{
  "rope_base": 10000.0,
  "qk_norm": false,
  "schedule": "wsd",
  "train_tokens": 293000000
}
Each number is 128 + 24 x the weight over its row's rms, rounded and kept within 0 to 255. Layers, rows and columns count from 0. Numbers have three digits each. The size before them is the row's rms in percent of the matrix's.

# layer 9 attention output, 192x384, rms 0.178, rows 33-61, columns 96-191
101:116132073094157142144147137097143126134155123142130102125152125115110151087135151157126154125119095118146130094082111150094115081121099163084071120119132079121153147119129111111103146166126102158076159194126182154144138205171117123227167073111140179162137150141132119147083129189117125142
101:115151105174108121128120090135133108182098157082161113111088141141165125151157155109112086093076224185170118117135137125202090143101144127133132168115159104174146144186155160122139112121129184145145178119129161149062100144104140151086111110088154167168107092133126173135126167096088125110
097:140183128170151121122109115098133096113141123115146156148147116103141161151097099138157147085133104104175106137087146102114113144152107124121156128130123139072103115092124142166145159147086109120087130112156164130148149169122135086117108147096155100147197144121124066144133090164069144130
106:122128131110091133126118134135102126136106120115126118122118168149158131122124151194111099119091071164191184024086131164096125174143075162098121116140131133095103134055104135130139137143179157066124120116119150119141093130147110161111145130125126139107138072128191134161145104096169153146
108:133174173138090118093136103143124177096087101094146144149143163159128112140111099105168120112131167140198084149155147138111125126132113068161094111174185131144146169091171141198127070110086129119138150131128144196131136128083112120099156096136127170086112120123146138125102086118062103107
126:125148136132149115148161128081142090153170161083128128156124097098135105126158161145176143144125150174144140137104090094155156096067077145086097164072127110126090139119086153118094099126132153110125189135117119167095162144194160114092150094147123125104116139112136136129158115153109137129
094:159146093116134120103114163113127108133132135129123108149117106158128161141146109160090138162129144161141121100156140124133074093169130108077138145124131122172141110106136063123121127105168071116088168145113130111141133113176187115124134213178137102206159072193131166133142126147121129134
098:144114134136074136135119171143088107155126122087098122120111174123077119118139116126108130084094122162106117160117177092134093100141126126106123124108070134100107092145177113117064146178164106054145104059124184105146085125119166139131117122114097127121133113145152100129129188157168160090
098:128098160157146103093096123127136107103145136116156117122153128109090117122116122136139115154123156125161137193067147179143087128124140154164140178211134033169096120144117093090092132103124157107125092119061121119146141151122108151149121170156129109162124114117108099118144141090133142077
095:175140121125116167116160125130117138146139123143135116149144176184117134115127126147128112150123110102175083131105104066096070098093082141162137116094174147125175190169102110109158075122125094127144141130119143089136170152150157163143123110118053094136152131108127163123139094164128106139
103:126115147110087127111117127153130144123118112135148111133128176136141133109113121082129127099107043123100183046183129133095187131176132202139083181107089050183109171118083109168138140120157161150116102116147172121175134115131142136125105127133154166189093126079128131148180126129141121050
098:131147097133155151173134106118137107139111159161103121169121135152154158131109173129099145145149138105079103098100109166110179114062067096121123117115084098093120137134125116145171109187167009118137162091121133153187103106113122170144118140178084072159128166151068163156178159080115088095
103:108160078121153141125156130133124149097158135092146127140137141128150129113150137109109124112134149117105067113116086175146103102135078125149169202161148131125154091169068155146161077134112104084095175152150161220121084075158134131141087176081103177146048188135170112104071166133151124139
099:132149129134175132137139145079117111148113135108142137157123076109169127107131133146105134110152161131128111133139090148152160074169083104081103112139086129100124124168166136125146101170115133137160082150108077132127110149071165087091094125141106104087133090169089132159084092110121139141
103:106147102157150132111123108111116146143154110118154166156151122146135165125132180122102164116112109092086130118147159073072140167198142165131149131134097108094113118137104073156147171239158223163163166108124214154138135116123130135120141105131143125117070128105175095123124172158090106141
101:131121099136134090112131110118107108148131127182122121155119132155106140130099163112112148158166167138104154132081100148095149101119083122161099106158160103159139110042136132145109172139179103182119131196102134198085129055152154151112107160145098108110168089115134069107108167143168104140
101:066138184088144079143123126153139110120118156095135109131106102140121145147109126125156141153143134119128123136170125108128151127102151080117116150140112139150101141069140062135126063183136098086096114117111151096160124130094174103107101170160072180204114120141115142145082119096134123077
100:161144123115167126125156125119110118142113105136120109123067080164144129128101136108137122126120147134133089174108115073098094169143151099118098138121108112198171205215189154144157137053079146171136139127130138136163063103157128111160111164122122174145159128181166090143171134083083134154
094:130146120153149157155105140136123143145132148087126109117108138153146130121174112126109132115089158124141150116197095102156199087116103177142147112067177117115136068103146100125156127178127122166101056111133122165114084102210166091144104139157199153118180132178158099124098109116141118119
097:110104144100138096124103136135092159145103139102127134098139154133092125160116107116104129159134138112201162144126148146150129119096152107152108149115134121109105156109115106114110100062131131145194185143139144122177097101149140147085158131150141102140133191088132106093143151139074148100
105:107134146151078115101120122134140153127131120118114129162174142106161119124115119107112129143123099145137197133150133110187111113118090146167153095089164173129165083120103176174124132159099076228122143160159157148157130123080136136130157109128148047169103144102112181178117134082161108077
104:112142130076157171163122151126134108160173142129111126125123082127096117148156140134132178128090110116135116069151125090150086189147087150081168161095125126169136165093130154118080160095173107168198152148135155194147142103085158124106109165097039180118155113146140131120109144118111204154
102:124115110141124142146116104137114127125138125155140137111154138158154093118120140137115120125125098116107079197196074140135102097099079102085098097114117147158127114149131119165118122135176115121167123173105130171153157140169101157167118108109141119128145066096199148091089098101117209138
104:134100132128136127127103131097160103114135106076120100167162118106123133118121115173129123114073063130141187103098179173220176158103094148127160096076121179146090154126103120101118192099121070139199142136141093126098086154110087116108119158136140151128116153157139117101097083096062140106
104:102152136117124128145128117143134131139085116168153091105127116100161109114110124093142136127162098132170069151094177163087135128074148162195131112133111135186155145190082153129113094097100157178095151083155126157134166137148157141124137119126131203171196128134156138114042098103113140138
104:141121111116105104137117150129125146105144175091111108131116139149119101143157127157094103079139142104165100126113125089154136135131163141147094117102094070130185152145176138089141123105160098152083097104164187122095093163116116130176181146133113144081123161120183200147123173114102137123
099:084092149116151133165180143143116130130160119159097181107130094152134131107111144109124145160150167124141145143140132082117145101157135087123154111166155138097136094121074138166092099118122159133124153117143146110067141115142072122109094126121061154161183185187124121174150124120173151122
094:123152123132119134101126115153125139104127119125104130135127096093136116126127135113105135135093128138192120104185154198101151143106105153179116143136111144100112107194095127129237118139122127160109102199123129106098116111166118141168140124133145155151132083145138152139110125159150125103
097:118138098132094125112126153141169140103169110109099146145096134136103090113124128107151140148100141148075095156072143120103082143102120057123127054127110119095102096158176121163114082141151096185078153153124113130081080110118130111078121129185139196188089102142128120155117129149149147118